python train.py --num_hidden_layers=14 --hidden_size=384 --num_attention_heads=3 --num_key_value_heads=3 --head_dim=128 --intermediate_size=1536 --vocab_size=30373 --hidden_act="tanh_gelu" --norm="layernorm" --norm_place="pre" --norm_eps=1e-05 --positions="learned" --qk_norm=false --attn_scale=0.0884 --bias="all" --tie_word_embeddings=true --parallel_block=true --init="normal" --init_std_qkv=0.0321 --init_std_o=0.0398 --init_std_up=0.0459 --init_std_down=0.0459 --optimizer="muon_variant" --learning_rate=0.00771 --beta1=0.95 --weight_decay=0.0 --lr_head=0.00405 --max_grad_norm=2.0 --warmup_steps=200 --schedule="wsd" --decay_fraction=1.0 --decay_shape="linear" --final_lr_fraction=0.0 --batch_tokens=32768 --max_seq_len=1024 --doc_mask=true --train_tokens=399500000 --max_steps=12192 --dataset="wikipedia_en"
Each number is 200 + 20 x the weight over its row's rms, rounded and kept within 0 to 999. Layers, rows and columns count from 0. The size before them is the row's rms in percent of the matrix's.

# down: layer 3 MLP down (transposed), 1536x384, rms 0.046, rows 561-613, columns 192-255
# up: layer 3 MLP up, 1536x384, rms 0.0459, rows 562-613, columns 192-255
down561,096,228,206,208,177,200,195,197,200,240,214,194,216,211,215,215,194,180,212,181,183,166,207,209,207,226,205,204,215,208,181,195,184,190,173,192,200,182,205,204,220,214,176,205,193,194,180,216,221,249,217,163,196,220,213,215,178,202,193,216,217,227,191,173,205
up562,106,177,192,221,205,183,199,216,210,185,238,200,220,221,223,219,245,211,201,229,182,171,171,176,227,200,186,192,182,201,175,177,208,184,207,175,168,152,187,206,180,184,211,188,204,191,210,199,227,174,177,209,178,212,208,161,226,203,245,225,172,180,205,174,199
down562,099,184,183,237,167,198,170,191,222,173,218,223,241,199,215,212,170,210,233,242,182,207,210,205,204,171,199,226,197,208,187,172,216,198,225,169,198,176,195,209,180,193,236,196,206,211,207,166,243,164,180,217,186,185,231,180,247,190,248,218,219,169,202,164,195
up563,093,221,220,189,184,205,230,186,191,179,192,219,227,199,173,219,241,197,170,205,199,221,175,191,177,206,181,210,187,198,189,213,209,216,204,198,201,161,201,210,218,211,214,211,193,213,210,207,176,178,212,190,182,198,205,169,192,232,177,227,193,172,213,200,223
down563,092,220,201,201,220,216,202,165,164,234,210,161,169,226,228,216,199,179,180,219,210,201,202,180,217,204,203,184,219,241,229,200,184,200,217,225,208,161,196,205,217,208,203,206,193,199,195,253,214,208,210,190,159,185,215,227,229,203,229,221,191,218,217,217,230
up564,097,212,227,215,198,215,195,203,219,219,211,208,204,192,201,184,166,176,252,240,214,171,184,214,208,203,191,153,196,214,210,169,213,202,204,219,208,175,225,199,194,197,202,220,203,212,191,141,192,184,215,178,177,188,204,178,205,250,185,226,203,185,208,182,193
down564,098,197,187,188,173,213,180,199,199,180,189,182,173,242,187,185,187,207,206,217,195,174,176,219,185,192,222,167,190,190,208,203,185,217,228,162,212,183,181,221,227,235,178,180,212,211,189,147,229,170,175,161,197,203,209,193,167,207,155,184,202,226,189,197,202
up565,101,181,183,211,174,185,166,214,210,203,224,182,208,226,215,193,171,194,181,197,220,196,217,181,185,179,191,201,151,174,204,213,196,195,159,193,212,164,222,205,178,171,235,216,198,225,223,206,212,231,214,203,202,189,193,217,230,210,200,213,198,188,181,211,206
down565,106,207,214,210,220,204,210,212,226,181,221,196,181,193,200,195,193,206,209,199,234,201,184,189,207,191,204,196,206,170,191,205,201,175,157,188,191,156,221,186,198,203,194,188,209,197,189,219,211,210,203,233,182,196,204,245,186,178,239,183,182,183,189,218,218
up566,098,204,190,210,218,222,202,217,230,222,165,224,186,218,193,197,166,186,223,200,208,187,178,189,188,203,217,196,215,206,251,231,193,181,216,185,199,235,182,215,188,182,174,174,254,223,206,188,189,170,199,211,225,250,224,218,210,188,211,239,176,173,232,180,212
down566,096,228,214,178,213,196,174,195,220,243,186,195,196,169,224,217,219,210,214,200,214,227,197,178,190,186,194,183,197,182,192,193,247,189,226,215,175,211,193,199,186,170,182,216,188,151,167,197,216,194,236,203,190,209,197,200,228,228,158,190,209,187,169,226,190
up567,091,191,221,214,191,184,170,173,187,182,182,205,209,223,202,189,167,162,193,202,197,213,210,209,212,202,242,221,198,182,175,223,193,203,221,194,221,221,198,201,194,211,230,215,199,166,194,200,168,172,210,220,213,195,211,193,178,198,191,189,172,209,193,186,230
down567,095,222,220,197,189,217,201,157,245,242,174,201,203,174,222,177,200,213,190,189,203,184,199,193,195,198,201,168,185,211,189,198,204,219,228,245,225,174,200,215,203,215,196,206,224,191,222,197,191,229,206,197,226,177,196,197,164,208,199,183,218,184,181,201,199
up568,105,241,203,191,198,189,178,196,170,206,182,187,213,210,199,203,188,196,217,229,182,198,168,215,211,212,228,243,199,219,221,219,198,219,234,183,198,206,189,206,189,173,214,212,185,234,232,163,201,188,200,194,191,221,231,179,220,182,199,203,209,179,230,236,194
down568,106,162,164,246,177,206,212,166,191,175,205,192,190,195,210,175,222,200,203,226,190,204,182,208,224,227,215,198,203,225,227,210,229,199,216,214,198,192,227,186,173,185,216,198,211,210,182,189,210,204,187,197,166,178,234,181,176,205,167,255,219,158,199,239,197
up569,104,224,205,193,169,202,197,186,192,197,179,186,196,254,194,192,165,195,194,211,222,206,175,206,208,168,200,207,199,196,169,211,192,204,164,228,254,188,165,220,188,232,222,161,180,208,230,172,166,196,211,187,195,189,233,227,249,215,206,173,200,198,184,204,223
down569,111,204,232,209,196,177,211,185,205,226,198,188,161,205,182,199,226,196,208,234,187,245,164,227,197,206,195,180,206,166,209,188,205,220,207,209,209,187,187,201,195,234,195,191,189,193,218,198,196,184,214,165,206,201,203,208,206,196,194,149,191,183,233,198,201
up570,095,194,228,211,203,243,195,214,203,201,181,146,238,186,227,188,181,235,209,195,169,194,216,196,241,197,189,224,193,205,214,210,200,177,223,160,194,195,190,211,208,178,241,175,205,201,235,202,194,229,224,235,227,199,194,198,173,182,218,191,179,193,187,206,234
down570,097,181,204,193,215,214,190,199,209,188,238,184,192,195,178,164,218,223,170,185,209,181,186,210,211,203,224,218,187,170,201,208,224,213,195,179,191,210,190,155,186,186,201,200,196,200,206,239,236,211,209,216,241,157,217,194,192,210,205,201,202,175,176,203,220
up571,097,201,203,211,177,180,210,177,189,193,164,198,183,210,190,177,197,212,182,176,177,218,196,180,195,218,217,239,214,219,209,174,150,209,197,141,191,245,208,183,217,193,200,215,225,203,161,233,210,217,200,196,196,171,202,204,226,211,223,158,199,201,209,202,218
down571,093,197,211,241,188,204,181,178,227,224,192,227,199,199,176,198,210,213,178,192,177,214,221,180,211,225,223,213,200,199,221,195,243,188,242,192,201,209,223,175,222,236,199,227,225,176,170,186,235,226,223,173,233,176,204,170,194,170,209,195,226,212,222,205,191
up572,129,174,183,215,219,201,187,184,203,208,185,211,212,224,190,248,161,195,202,222,213,167,181,180,228,210,178,208,189,217,201,232,186,209,169,213,223,221,217,171,180,213,188,186,182,234,194,208,179,173,208,197,169,199,190,222,189,172,203,203,168,200,222,164,201
down572,114,203,221,219,183,204,197,192,223,206,198,249,209,237,159,214,178,184,163,215,202,201,167,163,198,186,209,179,194,188,200,219,198,224,222,230,202,190,206,185,198,222,178,197,204,251,212,242,212,190,175,194,135,236,236,181,224,185,234,184,149,200,198,202,209
up573,095,199,183,209,178,188,205,181,163,208,191,209,205,192,206,215,243,210,197,192,188,192,204,203,179,216,209,192,228,175,208,205,205,175,213,188,176,217,197,225,209,176,181,186,244,229,186,216,208,208,199,184,184,211,202,187,172,174,184,241,146,161,212,244,200
down573,096,229,191,214,197,195,219,177,178,216,198,184,251,185,182,196,210,229,200,207,168,223,235,203,214,200,236,222,211,219,198,229,173,168,164,197,214,181,236,204,235,174,195,202,214,205,186,211,193,203,183,212,201,166,226,169,225,169,210,213,182,193,225,216,221
up574,102,192,228,167,224,199,200,210,192,179,187,208,211,192,186,216,202,215,187,182,152,190,200,185,167,183,195,245,192,224,198,199,207,199,221,226,203,185,165,189,184,165,187,255,156,214,220,223,218,196,218,182,218,204,231,179,216,198,181,209,230,220,209,195,212
down574,108,201,200,163,212,202,195,170,207,197,223,228,192,180,221,211,230,203,192,213,162,145,243,190,182,176,200,189,186,224,189,180,183,215,214,198,178,173,205,217,191,213,210,216,233,198,223,175,219,200,183,173,189,180,213,171,195,195,173,171,214,191,173,184,193
up575,110,222,166,223,154,145,185,157,204,196,193,211,190,221,209,189,166,216,210,190,214,186,170,168,245,197,214,223,219,184,186,250,179,192,193,224,215,166,188,204,175,177,197,205,199,211,161,218,183,212,245,244,192,230,212,199,177,213,247,210,188,250,194,171,190
down575,119,217,211,242,198,211,215,162,204,194,162,227,204,206,199,182,226,190,204,205,178,222,197,213,229,170,200,202,199,199,166,205,210,191,181,210,213,216,198,186,175,202,227,177,207,199,200,200,178,190,161,200,201,217,185,230,186,156,176,213,174,216,162,175,231
up576,104,193,184,210,195,236,179,208,219,217,193,178,214,212,178,193,209,158,178,195,246,175,197,215,215,244,219,193,203,159,199,174,214,205,196,220,179,199,249,221,201,191,213,196,208,186,175,176,198,199,210,186,190,220,170,179,194,207,247,211,179,171,220,222,205
down576,097,176,202,194,204,210,198,211,220,180,196,194,182,182,189,220,198,189,245,142,230,206,185,181,225,206,176,188,178,211,221,178,209,207,238,206,192,236,229,172,192,202,217,174,204,181,220,218,165,195,162,218,203,193,197,195,202,217,202,186,211,232,206,176,190
up577,101,172,199,218,155,179,201,204,211,190,177,202,154,212,218,215,203,189,225,222,170,246,239,184,228,204,191,202,182,202,223,180,215,242,213,191,199,185,203,235,206,170,186,228,176,206,190,197,206,155,215,200,182,181,203,278,209,199,214,187,223,217,192,180,191
down577,098,183,214,185,186,184,194,189,206,191,216,200,200,163,224,211,220,205,215,208,182,162,202,217,160,214,192,212,208,229,145,193,200,208,183,213,212,202,181,217,221,203,198,205,205,154,181,209,227,207,215,211,221,202,175,201,186,225,202,157,242,158,185,222,160
up578,098,208,224,221,187,205,201,179,158,239,176,217,218,186,218,193,205,204,207,222,201,203,195,173,193,215,202,188,164,188,183,239,180,198,211,207,222,180,199,177,186,195,183,207,190,213,209,182,172,153,232,196,208,188,190,195,210,193,156,192,230,175,208,185,217
down578,095,194,198,200,204,210,217,177,205,216,197,191,214,172,208,171,202,228,182,194,251,203,149,206,199,202,235,211,171,178,205,215,213,203,227,217,218,212,176,203,211,218,212,199,205,173,215,196,205,170,227,202,208,183,193,216,205,243,163,199,209,207,244,207,229
up579,101,223,200,204,219,158,238,211,216,203,190,191,159,203,214,190,228,200,208,197,208,197,213,206,210,206,206,189,223,202,194,177,224,211,179,211,197,179,186,219,193,197,187,172,204,182,215,176,175,217,208,215,205,227,190,224,247,191,177,240,219,216,134,184,187
down579,095,192,171,215,198,232,222,200,160,203,175,212,215,167,228,185,172,244,194,172,204,189,209,231,213,200,207,199,192,193,224,218,205,173,226,197,205,173,195,211,177,214,172,184,222,187,190,192,202,201,208,228,195,180,200,224,208,214,177,193,229,205,215,227,175
up580,100,195,191,192,195,192,165,184,234,232,190,200,204,199,171,191,174,187,216,188,173,220,226,175,191,203,184,191,185,211,195,236,204,194,181,192,221,192,189,193,184,173,228,196,173,176,219,203,202,222,182,192,212,214,194,223,203,173,180,199,203,192,192,182,185
down580,098,202,219,192,178,219,217,194,215,224,186,188,209,217,197,211,193,181,191,218,211,176,198,165,213,196,192,200,247,252,236,179,147,187,230,227,225,202,215,196,159,181,213,190,210,195,213,224,193,163,175,172,214,188,185,201,214,171,180,196,217,188,263,165,192
up581,089,208,191,198,184,214,192,210,221,213,237,188,208,208,216,186,208,204,222,233,201,180,181,205,210,231,205,186,208,163,196,194,168,198,208,175,221,201,241,176,207,186,182,184,177,196,218,217,219,201,181,226,182,234,200,165,190,202,174,239,187,182,184,198,192
down581,094,197,212,159,222,214,234,188,173,210,189,219,181,220,215,192,159,222,205,199,213,193,191,150,219,202,207,249,193,221,204,236,178,204,193,185,215,208,213,201,190,217,180,204,191,202,196,204,146,188,210,179,190,227,197,169,207,217,225,189,186,174,188,190,213
up582,102,201,224,186,216,194,188,161,213,199,230,184,189,221,195,181,198,217,191,198,224,212,202,192,184,181,178,174,189,200,200,194,205,222,204,169,200,231,230,190,231,177,184,180,202,201,184,197,193,198,163,197,178,209,203,189,201,186,184,207,208,201,195,202,207
down582,109,199,192,199,169,193,203,189,185,215,204,203,216,206,210,237,188,236,185,169,199,183,220,189,176,193,164,198,199,181,187,208,229,212,240,191,231,217,210,184,185,203,193,186,210,189,197,198,211,161,162,187,195,169,205,201,188,208,178,190,226,209,212,215,198
up583,101,232,182,209,188,182,192,192,179,210,194,205,182,208,199,206,189,207,188,199,189,182,207,208,197,176,232,188,235,183,219,159,177,166,195,214,190,203,224,197,196,204,195,208,221,192,199,179,200,168,203,214,220,182,165,201,141,206,188,210,202,206,188,193,203
down583,101,212,178,166,189,196,206,193,183,225,212,172,201,208,188,197,200,209,217,192,192,171,197,189,196,194,232,193,239,216,182,200,202,159,227,211,217,202,203,168,181,201,186,171,232,205,175,229,214,220,177,198,221,159,185,170,190,216,210,221,192,181,192,193,166
up584,103,182,201,197,231,180,210,178,222,182,213,168,183,187,208,206,208,188,214,171,216,177,197,217,202,186,191,184,173,186,195,164,198,194,236,192,197,208,226,194,200,135,172,201,215,217,241,216,156,212,189,178,228,240,174,189,220,243,206,217,172,195,185,166,190
down584,097,205,184,202,204,230,185,201,231,190,202,182,189,185,201,213,195,213,215,190,209,177,212,209,221,184,217,234,189,185,165,202,196,186,237,181,193,234,186,205,179,222,176,183,180,198,183,201,214,188,214,193,165,221,178,173,201,200,143,237,199,190,161,202,211
up585,091,204,208,208,199,201,202,153,215,183,214,254,172,232,215,202,213,213,222,174,210,182,195,173,190,216,191,168,134,196,168,195,222,212,185,202,186,179,182,199,210,234,238,215,222,200,201,194,198,171,195,187,203,191,199,208,198,206,216,222,194,167,200,200,174
down585,090,173,183,239,208,189,180,206,243,221,183,208,205,214,222,175,193,199,188,180,206,236,224,210,166,186,184,200,204,200,187,187,224,218,209,185,214,132,225,209,197,187,210,242,186,218,213,214,186,219,230,189,189,199,179,233,197,221,191,235,225,200,185,204,216
up586,100,208,216,223,205,216,187,201,201,214,213,190,208,215,220,190,182,223,203,190,201,237,168,191,167,204,175,245,213,180,220,189,225,218,218,206,194,187,227,222,198,231,211,203,199,165,238,187,194,226,188,208,225,222,181,160,195,183,204,186,172,189,247,197,178
down586,106,222,197,222,170,189,158,205,162,208,185,164,188,195,204,223,222,212,188,174,168,224,220,168,193,226,185,216,208,200,204,205,208,195,208,220,171,176,194,208,182,209,224,243,239,194,199,239,230,199,199,166,193,208,218,186,197,186,188,184,213,196,182,207,193
up587,100,199,228,188,186,196,185,218,190,190,134,212,192,169,210,214,189,186,222,230,228,158,205,193,199,209,214,157,205,192,217,194,210,209,165,218,179,228,202,193,168,207,172,181,177,222,200,192,196,177,195,199,217,203,229,190,237,218,225,167,183,187,215,197,205
down587,103,207,199,195,185,207,217,201,201,210,211,194,183,167,215,189,210,216,194,202,229,191,201,200,241,230,212,193,223,223,213,207,239,194,183,181,219,239,208,198,221,176,188,222,210,186,196,201,231,252,219,227,263,170,181,194,195,203,188,218,171,210,171,196,199
up588,097,206,198,206,179,208,198,201,191,211,201,182,197,184,178,215,197,192,190,189,202,208,185,184,225,185,166,211,217,200,188,182,231,262,225,206,211,216,207,194,194,172,172,191,204,221,234,188,236,188,195,181,200,169,206,206,242,169,186,161,209,191,184,140,209
down588,093,201,204,185,167,184,227,188,195,196,176,219,195,181,161,201,144,207,165,209,218,188,186,197,215,194,208,214,209,184,181,202,251,247,221,198,217,207,207,217,191,220,204,152,196,204,191,171,217,190,231,212,194,203,189,206,200,197,178,201,196,223,208,194,222
up589,092,218,199,218,188,148,177,189,208,228,223,193,180,177,170,158,217,176,199,166,244,208,225,206,202,247,197,183,199,197,204,181,212,195,203,199,189,231,173,212,208,199,225,217,216,235,200,178,205,192,211,183,179,189,220,235,229,201,172,198,187,200,189,225,235
down589,101,192,193,201,188,163,185,226,191,202,214,196,199,195,224,200,211,208,234,197,219,178,175,184,208,214,152,171,206,230,229,184,178,158,198,234,203,165,194,188,180,190,210,188,219,189,224,201,209,216,173,213,224,205,217,189,218,243,156,219,209,225,201,199,221
up590,108,183,224,188,185,199,223,244,220,205,224,181,242,211,204,169,176,187,230,182,170,207,195,215,225,193,156,240,226,194,224,226,176,237,170,208,214,211,211,174,224,194,232,161,217,175,224,174,225,212,215,216,193,194,195,170,199,194,204,184,209,177,169,224,162
down590,102,209,222,229,218,217,203,175,210,180,201,195,207,197,180,160,196,215,230,178,202,181,216,188,227,203,202,192,213,215,192,212,229,211,224,226,207,200,208,234,245,193,224,187,220,185,212,204,208,204,196,217,206,193,227,200,209,205,184,184,176,200,214,212,178
up591,103,177,171,206,215,174,213,191,222,183,217,197,215,225,213,161,217,195,211,185,204,222,199,203,184,179,174,213,202,172,174,205,237,197,186,212,178,226,185,186,223,189,186,194,205,190,232,213,192,177,199,191,185,233,192,205,201,216,192,190,203,176,267,197,212
down591,110,238,200,220,207,184,194,194,191,211,225,197,221,172,211,179,223,180,196,197,171,220,230,178,201,199,185,182,202,197,200,205,187,211,193,194,174,211,197,199,228,208,178,226,215,186,241,224,188,189,229,199,196,189,242,172,172,180,210,198,222,210,196,198,189
up592,088,223,206,229,201,183,189,192,193,155,220,174,178,238,215,198,171,203,204,192,219,200,198,205,198,202,219,173,183,201,174,223,232,226,201,218,174,211,187,207,201,189,205,177,192,212,225,177,187,188,219,200,215,152,185,191,199,204,191,158,193,200,205,185,205
down592,091,216,196,175,201,214,201,192,223,189,261,221,203,164,193,228,204,139,172,216,172,224,206,214,215,204,201,215,207,249,213,233,205,168,164,206,216,170,188,245,209,213,199,222,188,164,191,201,229,197,195,216,201,224,186,190,197,195,213,248,208,160,193,181,178
up593,095,206,207,224,164,183,218,208,198,191,198,210,220,188,214,219,166,224,173,180,183,175,214,232,198,171,202,199,189,178,185,241,190,208,189,192,203,191,209,183,226,196,207,209,213,214,195,195,217,162,178,219,190,207,219,188,206,171,226,152,222,206,211,200,197
down593,098,209,183,207,214,221,193,208,183,189,200,204,193,196,209,192,213,143,218,185,194,178,197,205,220,180,202,231,184,206,173,204,208,208,217,235,214,198,188,218,199,217,189,184,221,220,224,183,193,208,171,231,187,179,211,200,203,214,227,195,207,207,186,200,200
up594,109,230,210,214,172,190,182,218,200,209,147,163,192,205,226,181,166,187,203,182,189,171,241,180,180,200,233,176,201,229,215,209,171,191,160,177,222,191,204,189,195,193,172,193,229,195,201,184,154,195,224,186,180,210,185,223,201,196,182,179,217,201,210,211,238
down594,104,222,218,174,179,186,222,200,152,230,191,220,185,161,198,190,176,189,185,181,207,202,205,200,185,202,169,182,175,219,200,178,167,203,209,176,225,167,200,159,227,205,216,171,188,185,173,223,192,208,191,250,206,213,162,232,197,212,186,179,229,180,176,220,196
up595,091,204,191,154,202,197,193,227,182,185,225,239,217,217,176,196,220,210,221,217,188,198,203,187,213,212,179,187,189,174,206,193,190,194,217,194,223,226,224,208,175,216,190,181,226,211,196,210,184,188,183,189,200,229,161,213,213,207,174,194,228,182,186,221,204
down595,091,203,210,223,207,159,163,202,220,171,229,224,195,217,203,196,212,196,222,197,206,244,207,169,219,196,172,178,200,201,201,188,197,226,209,205,203,229,200,218,165,231,208,211,212,193,165,200,170,174,199,173,220,195,218,221,215,195,198,174,183,197,196,216,209
up596,105,202,204,169,185,197,210,183,184,174,210,180,172,220,208,198,208,206,231,223,196,247,182,221,179,205,185,253,210,206,187,208,189,207,220,199,194,188,209,196,144,195,213,219,206,245,210,172,221,167,203,215,221,202,219,191,204,218,229,194,212,218,229,164,218
down596,104,201,169,175,209,163,213,201,159,199,193,216,182,190,232,173,167,220,214,206,203,242,213,196,201,181,193,185,209,179,237,175,204,193,242,183,202,181,212,217,176,184,190,236,210,191,202,187,196,223,207,203,207,210,208,198,185,230,223,194,204,231,199,203,182
up597,098,155,209,207,218,184,203,192,200,195,186,212,191,205,189,194,200,223,166,173,215,213,196,198,183,200,220,206,188,185,210,204,211,217,221,217,196,199,152,202,185,196,168,206,162,219,211,197,214,191,229,209,200,214,201,221,235,190,175,208,211,185,193,227,178
down597,097,159,242,176,181,227,212,218,214,202,194,210,192,202,203,171,203,170,199,202,218,211,153,185,200,152,171,205,177,187,219,181,201,231,193,200,170,186,185,212,185,202,210,186,159,185,213,199,194,180,237,210,172,227,202,195,184,186,201,197,230,217,187,221,190
up598,095,239,227,173,154,132,194,210,209,227,211,198,207,187,184,196,184,187,201,169,191,164,180,172,180,180,233,205,198,169,202,209,202,227,209,166,228,200,208,222,194,204,143,197,199,190,188,230,190,221,185,192,185,206,191,233,211,197,223,220,205,177,177,225,196
down598,093,225,167,212,191,171,173,206,231,189,203,185,189,198,211,187,171,194,192,174,186,231,198,224,186,219,224,187,169,211,186,170,203,170,231,181,186,166,185,198,215,205,146,199,197,229,193,210,190,218,179,185,221,210,172,184,185,186,227,198,206,157,220,216,193
up599,095,228,192,171,209,214,193,179,236,231,185,225,240,208,196,226,212,199,218,199,179,191,180,170,170,221,172,195,193,190,181,221,169,164,207,187,212,199,204,186,192,195,194,169,205,181,236,197,187,162,233,193,210,229,200,161,196,224,194,199,188,224,209,210,227
down599,099,176,167,169,205,209,208,208,227,198,215,210,181,218,219,182,220,193,193,195,214,228,217,192,182,215,180,194,204,202,202,163,203,220,257,200,230,158,208,193,209,195,182,205,218,214,181,228,237,199,181,189,180,194,166,218,207,198,204,210,203,176,193,182,215
up600,088,216,201,201,226,191,189,190,188,194,218,190,201,231,178,188,204,213,192,220,181,207,172,195,177,190,219,231,184,185,196,231,241,196,197,205,202,198,202,185,189,223,217,172,215,188,187,184,193,211,250,224,199,195,206,164,178,206,178,226,209,205,163,191,213
down600,088,207,220,166,215,201,195,191,175,220,198,225,165,171,212,195,214,235,219,240,198,213,235,217,193,213,220,204,213,200,195,187,185,214,222,165,194,220,221,166,209,220,204,222,193,212,189,218,188,219,179,201,195,163,193,199,184,208,170,198,212,208,183,211,213
up601,104,167,180,208,197,207,210,221,207,168,211,182,239,210,237,180,231,187,199,187,216,226,223,182,233,196,207,196,235,213,173,218,199,199,192,224,209,198,213,196,193,198,193,180,225,223,211,215,195,242,208,223,204,212,162,175,187,185,174,186,216,187,203,210,175
down601,104,229,238,162,193,223,220,222,221,210,231,203,217,197,177,227,219,187,210,206,238,218,193,182,177,197,208,183,217,197,193,205,207,197,197,228,185,218,198,186,176,199,144,196,193,170,229,214,213,207,156,220,234,210,183,177,174,213,205,235,230,196,212,178,191
up602,103,200,192,189,213,213,176,213,224,172,208,193,203,191,223,197,200,169,200,202,194,212,200,198,169,205,221,232,171,194,195,199,169,214,198,197,174,191,210,224,213,186,228,222,221,209,202,219,205,208,193,223,181,220,193,159,219,228,255,205,210,205,182,189,197
down602,101,185,230,171,229,187,161,216,206,216,197,165,192,200,184,166,217,186,211,220,172,200,218,176,196,215,202,206,200,196,176,166,197,172,187,200,197,205,190,221,207,216,215,186,224,216,202,202,222,212,177,194,240,213,164,177,197,188,216,203,212,228,196,181,202
up603,091,186,206,203,180,185,199,227,185,234,200,229,162,191,189,186,231,194,191,207,242,196,207,198,194,184,226,175,229,201,199,230,188,196,194,183,188,227,227,191,194,215,177,234,196,182,207,213,214,207,171,176,178,215,193,167,176,204,185,195,207,228,204,178,162
down603,089,211,222,209,174,194,229,221,201,187,208,196,188,206,187,184,215,200,154,194,209,189,231,183,197,195,208,188,197,203,221,199,221,183,183,189,191,197,209,222,224,212,226,193,207,193,220,222,183,229,182,200,174,193,230,217,193,225,213,182,191,212,204,218,199
up604,104,195,207,213,198,198,208,206,191,155,222,200,173,196,206,200,219,224,168,214,213,230,199,201,224,234,204,210,210,209,177,210,190,178,224,156,194,187,194,195,196,203,153,210,172,247,198,170,208,192,205,178,207,179,190,181,150,173,191,198,229,213,200,195,212
down604,098,230,186,210,201,229,165,226,181,154,158,185,186,215,201,216,220,223,195,234,200,219,234,225,202,200,202,181,235,224,195,170,187,170,182,198,214,216,188,201,160,199,203,197,176,206,211,179,196,200,190,189,176,168,227,199,143,236,201,176,204,238,198,192,202
up605,088,226,187,228,212,201,222,217,166,236,206,186,212,215,183,181,225,200,213,200,202,222,196,192,211,217,193,214,176,200,235,219,200,179,211,191,244,191,205,235,204,171,220,212,165,183,224,172,221,218,198,212,151,200,165,207,216,213,203,177,212,186,183,199,222
down605,092,203,233,183,185,193,198,204,188,203,210,220,236,208,180,166,204,225,175,170,186,183,196,173,167,231,234,204,204,178,197,188,178,230,189,223,201,206,196,200,216,218,174,191,174,207,191,178,168,191,210,223,237,167,221,209,231,240,225,183,208,148,213,228,207
up606,097,215,211,236,172,204,217,225,198,211,177,218,207,194,190,182,208,194,183,207,172,206,203,184,207,187,203,177,155,161,202,211,236,219,223,203,176,200,194,223,156,196,198,266,184,163,234,184,150,214,213,187,236,221,188,166,210,208,198,205,179,225,214,198,174
down606,100,208,196,189,226,173,176,252,180,184,191,218,189,213,195,240,198,178,195,203,187,223,206,219,201,229,202,171,207,194,229,227,227,201,184,192,225,197,190,155,178,196,202,201,181,179,240,209,207,230,166,206,230,214,185,190,214,170,181,215,192,206,238,183,203
up607,111,219,217,190,226,226,219,243,201,178,207,187,168,209,220,199,192,196,209,162,209,181,156,199,211,180,193,198,212,162,218,186,179,182,199,212,228,230,180,209,200,187,185,187,233,194,225,220,213,211,197,209,210,194,183,193,180,235,211,223,225,219,206,169,152
down607,105,174,172,220,227,202,170,214,183,212,194,191,192,206,184,177,209,226,205,196,170,163,190,217,190,194,203,206,151,201,159,190,204,182,195,192,178,193,197,175,198,203,239,202,185,215,175,191,206,214,228,193,194,226,183,205,174,228,164,189,240,197,202,216,216
up608,094,208,223,185,155,184,160,180,241,193,224,185,214,183,157,210,195,214,215,171,190,254,212,213,207,210,195,243,206,184,194,177,217,202,188,210,215,199,197,191,183,205,216,220,173,216,191,206,206,165,181,167,227,214,206,206,246,193,194,193,186,202,203,222,210
down608,092,189,155,189,189,193,190,200,241,166,201,217,203,203,203,187,176,222,178,200,220,199,206,202,231,226,215,204,229,216,214,205,181,207,209,206,210,196,184,203,195,191,215,186,220,193,222,207,215,168,198,194,217,217,211,219,207,193,206,210,161,177,233,182,185
up609,094,222,217,222,225,237,218,199,213,201,184,164,216,209,222,204,208,195,213,199,206,213,186,213,178,182,200,148,187,186,194,187,185,178,210,200,216,157,212,195,193,147,179,208,220,182,226,235,156,165,198,172,158,245,199,224,168,233,211,218,187,216,227,202,206
down609,098,209,199,189,206,219,237,207,196,208,198,189,174,194,217,236,178,218,221,217,217,240,210,181,217,170,189,177,209,201,222,202,189,188,192,221,204,202,202,199,189,195,201,181,157,187,216,177,185,177,187,187,175,177,194,177,193,212,173,183,180,224,192,184,162
up610,099,178,172,201,176,151,196,210,215,166,204,204,204,205,190,218,224,185,184,194,216,196,200,207,203,219,180,205,225,170,172,200,200,191,181,183,221,168,231,186,165,211,209,209,221,239,196,213,186,206,209,232,200,218,172,225,150,184,178,227,172,243,230,221,201
down610,095,201,177,208,220,170,208,182,187,213,164,194,215,180,221,190,188,220,189,196,228,225,204,266,211,204,197,190,201,206,173,208,182,200,179,208,222,199,224,207,185,204,170,166,195,169,178,189,232,200,198,227,191,187,219,201,189,156,164,175,211,196,162,204,199
up611,095,212,181,211,201,203,223,214,193,227,208,177,226,226,196,189,167,168,195,174,193,222,194,167,215,226,163,225,156,164,203,243,184,167,175,212,211,234,155,204,177,194,172,203,211,205,177,195,168,212,228,208,228,226,176,191,190,182,244,191,203,179,187,210,231
down611,094,221,208,200,194,203,176,189,183,200,186,192,204,190,224,186,158,197,176,195,200,224,193,183,207,204,185,208,202,181,229,228,190,157,184,212,179,158,219,194,203,220,192,215,195,177,202,211,198,188,235,198,194,201,157,197,195,189,191,175,214,206,206,186,252
up612,115,205,208,185,216,197,206,213,195,211,185,214,234,223,177,184,185,202,182,187,215,220,187,212,209,202,194,237,175,187,164,227,189,196,182,174,189,205,217,204,191,118,219,207,212,150,175,208,209,195,222,206,187,176,213,178,202,193,220,200,237,211,203,220,205
down612,114,196,202,253,235,207,217,207,201,185,191,199,175,175,196,183,158,222,204,188,207,228,209,204,203,173,193,199,167,232,197,181,157,197,211,182,197,225,179,183,216,182,219,187,218,190,192,227,213,227,155,201,184,197,244,199,219,215,227,177,173,187,184,216,192
up613,095,202,170,214,218,236,218,188,193,223,195,149,198,189,188,208,165,201,167,220,203,194,196,233,196,180,202,193,195,214,222,178,208,201,213,199,186,211,215,207,189,200,183,189,204,237,199,202,221,203,210,194,226,228,169,223,188,213,199,185,208,209,222,162,193
down613,096,169,178,213,199,187,174,227,194,231,175,204,177,172,205,185,188,201,222,204,175,211,177,184,190,186,174,196,205,226,192,207,222,207,238,159,198,220,160,184,172,212,172,217,205,192,188,149,217,183,211,193,197,185,199,198,234,195,196,194,230,170,210,189,190